{
  "num_hidden_layers": 12,
  "hidden_size": 320,
  "num_attention_heads": 5,
  "num_key_value_heads": 5,
  "head_dim": 64,
  "intermediate_size": 768,
  "vocab_size": 2048,
  "hidden_act": "swiglu",
  "norm": "rmsnorm",
  "norm_place": "pre",
  "norm_eps": 1e-05,
  "positions": "rope",
  "rope_theta": 500000.0,
  "rope_fraction": 1.0,
  "qk_norm": false,
  "attn_scale": 0.125,
  "bias": "none",
  "tie_word_embeddings": false,
  "parallel_block": false,
  "init": "normal",
  "init_std_qkv": 0.0262,
  "init_std_o": 0.0,
  "init_std_up": 0.0262,
  "init_std_down": 0.0,
  "optimizer": "adamw",
  "learning_rate": 0.000989,
  "lr_mult_qkv": 0.5,
  "beta1": 0.9,
  "beta2": 0.99,
  "lr_head": 0.00474,
  "max_grad_norm": 1.0,
  "warmup_steps": 217,
  "schedule": "cos",
  "final_lr_fraction": 0.0,
  "batch_tokens": 32768,
  "max_seq_len": 256,
  "doc_mask": true,
  "train_tokens": 275600000,
  "max_steps": 8411,
  "dataset": "wikipedia_en"
}
Each number is 128 + 32 x the weight over its row's rms, rounded and kept within 0 to 255. Layers, rows and columns count from 0. The size above them is the row's rms in percent of the matrix's.

# layer 4 MLP gate, 768x320, rms 0.0408, rows 514-562, columns 64-127
size [103  94  99  97  98 108 104 101  99  95  94  98 103 106 103 102  94 105 104  99 105 108  98  99  99  96 105 104 100 101 102  98  96 101  99  99 105  97 103  99  95  97  99 101  93  94  95  95  94]
[[150 143  81  35 132 133 139 143 208 207 142 111 132 137 133  93  96 151  32 149 109 152 117 139 179 149 140 109 120 127 125  93 126  98  70 101 112 175  94 123 116 104 141 179 108 141 134 176 105 101 110 151 110  86 127 160 121 144 102 218 139 162 125 169]
 [148 152 116 121 106 145  79 207  94 122 130  99 105 137 140 108  93 124  99 109 152 113 155 142 122 197 116 125 139 149  88 119 133 106 157  92  81 141 148 150 125 125 150 120  92 123 132 159 172 155  84 149 122  92 125 130  56 101  72 104  95 116 148  84]
 [111 120  76 125 170 137  44 105 161 117  66 108 171 150  95 136 131 177 123 132 128 116 125  83 121 178 152 116 103 125  67 117 115 107  61 158 132 153  92 157 125 138 122 161 138 103  89 151 136 121 139  96 142 100 146  99 160 117 178 170 120 130 125 160]
 [141 114 168 110  76 130 105  99 184 144 108 141 135  60 125 124 102 132 146 151 158  88 141  98 112 126 192 158 201 123 126 143 125 143 120 173 148 146 149 101 122 135 119 103 179 169 164 151 116 135 191 153  97 145 148 137 112 144 140 146 187 117  99 133]
 [154  96 101 115 157  98 172 110  99 141 160 115 137 130 108 111 131 110 129 119  99 161 130 187 125 165 184 123 131 173 110 134 126 132 180 131  86 151 121  91 170  96 144 116 108 130 120  99 160 146  80 172 109 107  78 126 139 147 176 191 124 100 106 136]
 [135  77 134 130 182 188 108 123 147 151 135 131 102 135  80  89 115 108 103  84 125 167 104 178 126 166  93 114  97 103 138 126 161 124 156 123  92 125  92  44 125 173 102  98 108  67  82 129 108 116 104 162 114 117  98  61 135 188 160 121 144 119 108 199]
 [108 159 123 111 182 190 129 133 140 129 169 110 118 140 126 112 120 104 207 131  99 116  86 240 160 118 177 126 117  99 142 184 120 113 142 186 136 124 149 107  82 146 150 130 144 172 179 106 139 120 191 133  76 109 102  85 135 164 154 187 124 112 172 128]
 [115 113 119 123 112 143  97 151 109 139  97 200 114 113  52  75 114  92 112 152  94 133 100 112 147 120 226 110 129  93 112 127 138 131 115 129  66 218 104  99 164  77 147 114 124 110 169  88 142  29 157 140 120 147 164 101 134 169 127 117  37  99 144 183]
 [172  89 166 162 170 116 143 130 108 180 165  74 129 165 126 144  55 128 184 173  95 118 138 119 189 178 163 135 126 122 209 129 125  55 167 164  99  89 144  94 141 164 197 137  80 129  86 127 137  76 155 140 143 125 174 123  89 156 178 129 156 106 131 189]
 [190 179 144 148 131 130  68 125 127  92 137 132 119 148 159 176 103 116  87 111 117  85 139 142  91 154 149 129  77 107 125 168 127 147 138 154 100 143 152 152 167 160 158 152 145 134 136 160 125  82 101 140 155 112  78 156 144 102 131 107 159  63 187 154]
 [166 171 150  88 135 135 126 140 125 108 176 131 120 143 142 176 123 112  84  75  89 110 100 140 136  90 108  96 137 165  56 137 164 174 165 134 102 122 117  98 157 172 129 108  99 137 111 167 119 164  99 127 109 187 160  89 160 106 161 138 149 120 137 180]
 [154 167 161 122 121 159  70  82 124  97 130 134 130 110  68 123 127 158 107 114 151  90 139 140 161 140 115  85  75 125 125  96  63 167 110 167 101 110 104 144 134 134  95 128  62  78 185 146 152 129 120 128  81 178 158  95  78 115 124 136 155  82 103 113]
 [126 120  83 145 164 148  80 133 157 134 152  42 101  99 103 114 124 172 117 152 113 105 117 137  96 117  93  77 119  89  96 157 162 175 135 162  90 130 117 123  95 176 190 142 142 178  95 155  76 164  93  66 111 162  90 109 117 154 190 157 141  96  87 163]
 [155 126  76 102 114 161 150 108 147 105 160  98 153  85 159 146 136 119 159 121 173 132  87 144 174  64 141 113 101 111  74 121 144  94 122 177 165  99 146 117 167 115 121 157 154 134 113 107 181  95  84 119  74 109  64 135 118 141 171 152 128 115  91 179]
 [135 109 148 119 145 161 103 125 108 133 115  99 140 138 131 170 131 162 210 116 110 190 150 117 116 167 146 112  68 143 138 157 119  64  49 132 157 107 114 135 125 131 232 154 206 109 138  83 117 105 155 160 100 135  87 150 161 127 136 144 147 133  69 161]
 [159 147 155 148 106 154 125 108 118  79  89  98 144 137 127 121 126 108  94 140 115 135 173 160  80 178 138 138 102 128 153 201 139 107 153 145  98 130 157 158 138  48  74 141 106  55 144 169 159 177 186 150 116 130 129 120  53 137 186 123  73 149 115 109]
 [177 129 156 136 118 128  49 165  94 167 150 160 135 120 144 131 239 143  65 150  75 185 158 184  84 175 134 134 148 135  90 167 126 138  89  95 135 152  93 154 185 106 150 172 122 203 118 155 133 140  56 121 135 140 157 158 118 121  77  95 109 137 160 154]
 [133 143 100 115 125 129 117 158  69  86 160  94 163 170 106 144 148 115 137  99  90 154 136 166  62 165 165 118 128 167 161 155  87 177 101 138 130 140  81  75 207 161 105 141  67 114 104 167 149 126 187 151  41 127 159  97 135  99 223  98 127 125 119 102]
 [195  95 114 122 120 127 123 144  98  23 133 160 118 203  84  90 139 140 156 102 129 117  34 137 141 134 175 113 149 151 113  95 126 113 159 139 130 133  46 104 191 157  96  88 158 162  36  98 124 109 108 174 125 133 134 107 127 133 179 133 134 127 145 149]
 [135 151 109 156 147 160 119 143 192 158  73 122 152  86 159 103  97  85 103 146  86 108 143 149  99 175 159 118 108 122 128  59 120 137 113 143 103 135 156 155 111  77 108  80 128 128 102 195  64 129 123 135 135 154 120 106 133  78 133 139 110 124 115 139]
 [194  99 141 128 155 162  58 145 202 198 113 207 144 144  93 130  77 124 154 131 129 125 126 107 102 115 128 132 113 147 141 145  81 151 166 185  70 109  75 139  79  95 100 110 160 134 143 128 145 123 113  83 113 121 143 103 133 125 184 138 156 110 159 178]
 [133 145 105 108 156 158 209 126  96 146 107  87  84 120 136 129 159 123 132 156 127 132 130 143  88 172 162 160  82 108 132 179 134 237  75 135  98 179 154 137 135  76  93 108  80 122 152  87 141 133 125 131 125 170 114 149 115 170 195 162 124 134 111 132]
 [195 137 148  89 139  70  97 176 106  88  97 120 132 121  87 114 162 134 145 121 124 167 117 157  84 152 160 102 154 106 125  89  78 114 132 179 148 105 150 163 174 162  98 136  94  97  59 173 127 160 125 153 120 155 152 140 129 157 125  99 135 138 136 154]
 [148 106 126 132 118 146 170 125 143 134 177 131 149 233 148 137 158 188 158 108 115  79 102 106  75 121 143 129  85 110 136 167 113  61 124 120  93 163 105 129 132 147 109 105 146 224  84 139 121 190 147 145 114 129 127 111 146 120 142 142 169 163 121  99]
 [142 142 134  85 186  94  95  98 172 134  99  55 116 107 108 141 142 142 128 112 115 128  79 132 105  62 149 190 173  85 143 101  87  81 155 139 160 168 134  49 140  85 147 162 149 109  97 136 161 128 162 165 114 141 131  53 146 130 149 128 172 159 122 167]
 [158  74  97 158 184 124  89  92 144 135 151 126 147 153 182 170 105 108 154 110 121 130 152 129 106 135  84  92 144 132  82 107 109 154 148 158 156 135 124  79 155  96  97 129 138 163 173 140  99 109 110 131 204  99 101  90  74 174 114 119 127 114 114 134]
 [ 52 115 143 129 103 111  98 139 145 149  45 130  99 105 114  40 122 134  86 147 129 152 110 148 129 155 124 176  90 117 122 152  85 159 152 167 122 152  80 135 168  98  84 142 123 156 109 137 164 139  75 153 122 169 111 120 139 134 150 127 117 132 132 137]
 [148 136 118 105 120  79 112 125 159 152  83 101 110 122 145 100 141 160 123 107  94 163 131 141 133 134 136 133 155 104 168 120  86 116 113 129 177  82 123 161 113  61 137 145 158 109 155  73 111 171 120 121 128 157 166 117 140 160 169 133 128  71 180 211]
 [129  65 112  55 108 130  61 145 148 105 120 123 113 140  58 162 107 157  99 185 113 145 125 137 158 143 154 145 155 147 139 131 171 181  99 124 169 169  64 129 120 115 177 136 141 124  73 128 190 149 153 108 157 138 128 150 137 163 146 163  94 125 153 145]
 [112 180 165 123 142 140  95  95 136  93 127 174 106 143  43 141 163 153 159 116 172 204 132 167 178 161 130 162 104 113  86 152 129  90 174 134 123 131 137 126 125 184 139 168  96 113 123 179 185 157 145 144  93  69 134  97 126 140 154  88 157 121 151 132]
 [137 141  87 134 123 100 181 104  94 151 115  80 162 102 127  65 137 107 145 144 164 111 142 184 122 123 151 124  32  95  89 130 104 147 106 169 112 151 123 110 122 150 120 138 153 161  98 124 197 117 137 118 139  96 162 161 104 170  94 152 129 114 124  87]
 [148 163  87 137  72 112 143 194 132 154 118 127 104  78 168 113 105 142 122 112 206 151 133  93 104 183 145 154  99 118 123  97 136 112 145 156 129  94 137 138 110 153 113 112 145 223 141 135 190 172 122  92 147 100 129 154  99 120 136 179 147 127 143 109]
 [149 174 106 168 133 119 135 154 114 139 148 109 159 146 129 202 110 152 108 105 160 158  67 105  66 190 101 115 157 143 103 115 134 137 168 144  85 100 139 126 165 113  92 118 118 174  91 147 163  82  87 130 139 101 120 174 165 121 168 126  93 155 141 136]
 [114 117 104 166 110 124 119 167 131 125 144 151 124 108 152 159 132 114 139 161  90 163 104  90 138 110 103 166 134  92 158 138 134 126 109 119 132 129 147 118  57 101 127  91 212 137 126 175 127  97 152 147 103 122 148 210 156 160  95 124 172 110 132 107]
 [156 152  44 156 126 167 137 103  98 129 177  90 117 130  68 119 177 102  76 145 131 109 121 161 132 125 158  92 128 132  69 104 122 156 135 126  79 139 132  94 164 176 171  68 105 180 131 142 154  93 157  84 156 170 121 111  81 191 175 131 129 169 139 197]
 [135 105 133  58 134 147 101 153  89 120  96 102 154 175  61 112 147 122 143 151 111 110  90 155 148 215 123  89  99 121 103 153 114  62 135 158  81 181 147 135 124 100 123 105 165 152  82 163 151 135  68 126 140 220 136 161  85 118 147 142 117 129 137 101]
 [119 141  96  63 136 103  91 172 164 194 123 136 108 139 146 155 155 129 105 146 140 124 121 130 115 165 138 147  78 118 102 111  92 140 150 112 150 185 162 164 136 128 180 124 140 170 142 134 160 102  96 181 162 182 163 155 135 160 145 156 113 135 150 135]
 [189 165 111 128 103 129 165 162 125 118  48 204 134 107  87 171  95 167 162 157 121 208  96  77 112 152 129 168  99 133 105 138 185 113 180 144 116 116 190  60 114  74 179 116 150 130 106 152 154 154 138 158 122 159 114 190 148 110  98  84 123 144 152 144]
 [140  62 103  98 140 138 111 149 178 106 113 126 143  94  65 127 157 132  91 120  96 198 119 133 124 130 139 177 160 116 155  69 101  90 162 119 172 200 139 166 152 168  62 135 134 102 154  94 102  61 171 172 208 134  94  62 102 138  91 124 138 133 126 100]
 [115 109 113 173  72 128 110 128 160 117 110 131 100 135 116 153 117 141  99 156  96 157 119 160 165  90 201 156 127 110 106 112 135 129 152 188 119 133 140  73 117  93  97 104 159 169 199 108 116  73 152 120 172 132 144 136 133 147 109 102  99 159 109  92]
 [182 156 109 129 124 114  47 155 108  60 132 162 145 132 170 121 178 116  83  90 117 102 109 103 173 130 175 120  99 125 126 167 125 151 132 121 150 134  81 182 175 142 142 130 111 137 116 137 163 141 161 159 159  38 104 193 225 148 180 125 177 135 104 170]
 [145 154 130  96 140 141 104 112 118 144  98 170 182 101 101 126 133  72 132 136 110 105 164 188 198 169 200  59  88 130 111  99 145 158  78 168 119 129 134  84 188 138  83 153 152 137 140 158 162 166  49 130 133 150 148 113 165 139 179 118 143 146 142 152]
 [111  96 127  97 159 106 174 179 116 162 113 146 147  88 108 123 155 164 177 125 124 142 110 158 135 139 120  84 120 145  73  84 192 151 168 127  99 188 109 134 137  84  60 117 143 166 121 117 144 116  71 156 150 116 125 113 126 144  89 135 149 129 181 150]
 [108 131  96  99 106 140 136 124 151 109 116 110 135  75 173 152 124 125 167  88  99 174 134 127 112 145 153 104 147 155 140 114 128 148 162 174 143 120  65 142 197 180 216 155 165  83 149 153  80 130 124 132 122 118 134 127 120 109 114 146 138 135 141 127]
 [ 57 128 128 108  92 128 102 111 140 150 198 128 115 106 146 190 150 134 179 128 120  93  70 142 135 105 112 117 136 142 130 167 129  84  81 165 149  98  70 113 177 112 108 119 124  98 100 122 128 116 119 135 174 100  84 115 168 183 138 110 110 153 197 151]
 [111 130  65 141 173 156 111 159 127 148 151 132  85 192 139 121 159 166 104 190 114 120 114 141 180 154 183 118  96  82 138 165 124 130  79 121  75 148 178 121 154 188 159 137 184 110 148 117 145 148 113  91 116 123 183 207 107 142 156 102 125 130 174 146]
 [ 90 101 139 168 192 127 171 129 113  69 132 128 135  80 168 110 146 145 174 155 136 145 150 159 141 143 183 109 126 144  22 144 150 132 188 129  56 125 140 114 106 152 139 128 154 102  55 129 114 154 105 109  74 146  75  86 117  95 185 126 135 100 109 152]
 [ 91 111 124 128 118 122 172 136 112 146 118 180 147 147 127 113  90 135  66 123 159 138 191 111 120  77 117 132  74 156 129 160 131 138  90 129 171 174 200 189 137 104 129  55 115 160 151 159 140 122  95 105 139 113 125 161 134 128 164 103 183 130 149 173]
 [135  73  81 192 118 117 146 134 122 117  83 120 126 112 146 112  80 191 111 140 103 175 108 131 193  62 123 141 124  96 142 122  83 158 145 183  77 147 120 136 155 122 177 122 115 125 118 171 120 142  96  89 158 162 105 130 172 148 150 216 110 133 154 146]]